Weights of a small transformer language model: exclusive self-attention.
Each number is 128 + 24 x the weight over its row's rms, rounded and kept within 0 to 255. Layers, rows and columns count from 0. Numbers have three digits each. The size before them is the row's rms in percent of the matrix's.

# layer 12 attention query, 192x96, rms 0.0561, rows 77-95, columns 48-95
129:111112173115109103121139093143119105163129157134173115132092133124125122082142130127137122098082155156153108128079133126159098155144150172123128
111:176163154142111137101119157129140152160174093110135122088091169165134104155143112149117133108112146084097147111107145108085120162119131134154151
104:146129122151168104100089108124134135099106112105110116118126125131111121098135139134129140131160141134112119178146130102097098139166090157133107
102:124119139135107153169139131094133147097111116116142136198154096117167141151210105135120132117112126130141114134102144179080127132121137127129100
086:144116125163107182134138123162094156132162122147171102106066119131090129132142136147133098165141110148133149136101127141105140131140141134137128
099:136131121134099141173133218102151151121137133169109155139094151112077069090113158107109127132148125138099134121138116107110153119120162102112132
112:102141137149131136088158114105123130116182178114142100098167155137134161175151142154104138128092158109157156098084136117112157109098103126112133
095:105111122122090126144141192150137142098126135110148098122111120143079141111162107127102128101079141112126144158099135125105146111129130089124119
116:151117178152132095105104126098120115147079059137136122112125097108140114109174091102094128090106131126135113078144168104104145108164137153152159
096:100102147169166122124120155189099157127131123105108115146140147118166139141116130148115109177123136122102152132089146133140125126124155128152133
099:127108114151115079136116101114124114070103116137123113115142161122115130159142129111089136134085105159143141134120115133158130113140130132155129
105:144138107114119110176150155153141160110161122145113106113091144126123125156148103119100120106114110159141105126173134149140182118130139092161127
117:088119121093103111118111125085139171078146124151144110130169132146158164146166118159133069100145124120133125114109142154121144118130073149142149
121:144140115099103125142128148137100112157154176141165144148149116147146131149085146159174132106124111099152136115127129141178140114155149122120122
099:089163112143122162115124098138131108146108099120105130102154144115160115156158089169070147085101161095151112105150144155119103135146141129125104
109:056127110109132075143150115125119125124167128131110109087120143100127156118148093136143129118112126125117110096080151165104148107120113155120138
101:108130098105149143126137142158134125114130122121139133096141133154097139113117139170104100128111155119114153101101082103058172134128130166101125
114:135130089139148117121125111114182107103150126142136138119145099139132142161104142168109087091133120067111157136109152156124146117124099122142173
101:108115143150119154104109148167111109172098109139152163138085152114125098108121113119115154130149113124152163153081090169135114130104091135150113
# layer 12 attention key, 192x96, rms 0.056, rows 77-95, columns 48-95
094:155147189146114129088144141156118146138127151095134120077117103140179111136141141152177085135134115160136105129124112132125149145121092098110096
099:146136119147140143130106149128145161138164147153127140129089142167099094067115122155050127127115138127075137144174122114151117125144186142117148
099:134115101134148130155090145155133141117112098121154112080144135106140100131164109147126119136133140089127111161131131100090137129146074109146104
100:142150129150098102126094133121162184133091141128123134128160105129130141117098118144136114107077119129154150144141115162112143109081098153147124
114:126112142097106123152123101132109141162118173133146109141067153146166116123139151143151079122128113153118108119070140127139105145105092138139125
111:117148137090136164112131130127159153100131129145136173121159112137136107128094099124086111101136145153065092129108140134170134139135152110126164
102:107132144119129161094135182119122092161147165134133104125148113099144109135126103147152165100123175111112161109137123144163118098119130100145141
116:150138154150117081183125139076174117149086129163115088116096130140108121117134147142129146144125123094116098116145110144105094119174132073110115
094:089153131158130097139122120141119139069093084099160115099106118149142141145156130149140098118130151138118109136113076094104112126152197095115083
102:115186172131082174106149130157122116092117124122101146149108135138159110175150110137170142131108104157129144123152136112177109143119097143136154
097:123109095174128146090128129146139101102118129107115118116136153122098151180187151144119110135123177140128158128096131096127117119098170133149091
098:124113167165130122133115140079141109112134139179152122130131126157169143104118134059067131107136116125130129117102120121130151142151151096096130
092:094140147105132112145126145108149105085135180136098111122127182139181132130148124142151119156139105127153140104088142129120108134117148133142139
101:126153151124111152141124114129132127141170164157112118182109121129112139123115140147148130163136130136103131118145134126152102103122080085133105
088:128154129134094086103162155128137130090151110142151153100119139141106128113117126124147136124111107119178148138149130140165124116131178184096153
094:126096132178104156172159130107142189138137073133084128095148111166119145124133120100108101135139176126162113104134165127093106135120138096113116
087:101143137082159116115161108143154147160124144155116135159138146120138122152136122179127080148135171164112134149133124149128122133153103149129148
105:114091087083123137159112119135099143161143109102139154142124122136167128130125106183109131093127181091145123123138095155125108134159123130138112
098:187153123143142125122156092128134107144081156159100114097105147122108113118144108147135109172119073140118140115119093114102087114113151131143125
# layer 12 attention value, 192x96, rms 0.0563, rows 64-73, columns 48-95
127:101085094115142076099130148136164169124089151136112143112138143150118152118112101104122120106143139123140141099113123124178064121104126110147149
134:109170109119114184129100120136145105140142123139129119132119118144127129132105122195130071178169142124130100144112128127134086134148156137149145
131:153113174096113131169135154180138120103117118123161151143106126142157072168147124178107111125156082180085123152145154147104123129139141164099145
121:162104130144108098153106121093140111120118143125184161118097158180132116109128172090119157078099086125132122183124124130134115144116138161154099
131:127117127150139095142150144177125109154090131075117112140110165127139097064142151144101112144152104171123145131114158140107085105102109122115119
118:107145086153101114109125137086136144138150136123153131141144128139071193147105109114125178129135107140106125149122108162124146127104135114113091
130:131095138164148036119129112132147155141131124134111092144125115070122135140131091095131151138155113143135121128121082139127074129131104131127131
144:130115084128171114090137101138160102131119139145128108098108093153117159175094094161139161140173134118112105128126126118114120123133069125111138
111:166113112106112174133126110161089139121107122088142158162113123146125147132100101130146148067123124111117081121101133141149128130152189117147109
129:193141100139155183052135142108123134119147141146138151130169125112085086150147102114126123138170122097092116142148153117140169125143146116181104
# layer 12 attention output (transposed), 192x96, rms 0.0696, rows 64-72, columns 48-95
103:078132081131088131106131179079129138101093124133116128134155114127134166101114157128116113115143160119114142096114127136113062191118120126108117
107:093165075146096154126134114135145110157112131160128135118147149166147124155081104167120123140150157117096085129157116137144157119138138176128144
112:103138162088150136135135136145114081085150137157085110160106146123151117132135132128144157146173066133152073172140136141111078097089150137104120
111:134125156160077108117109149138122111129099131121148173191121135121128116139071135089091121136121107155132082122160130150131134183118132159093084
105:107116138120178074137139114181168102108120129114124095152139171122153140074149146154119107146131101140133121144095149119134123062088109115147106
106:158141086078123111093131137087158180081151113112142150121148117122106137132109089077158145128175109137110090110156152139160159127130132136113124
116:121120105142122080138113138099158151116115152098110090157133114115134106180127129121101105161165119124136133133125123123085113113137115132097123
108:156091115144136175081162122119112144128132138148113109121129101150139142114127095167116176118136155124143127141125094131104121142123077140124133
099:153132140154115110124136106162129095099132142093102167134147151134120149146125108112114098103111140115158155080107125121175184042164147105177129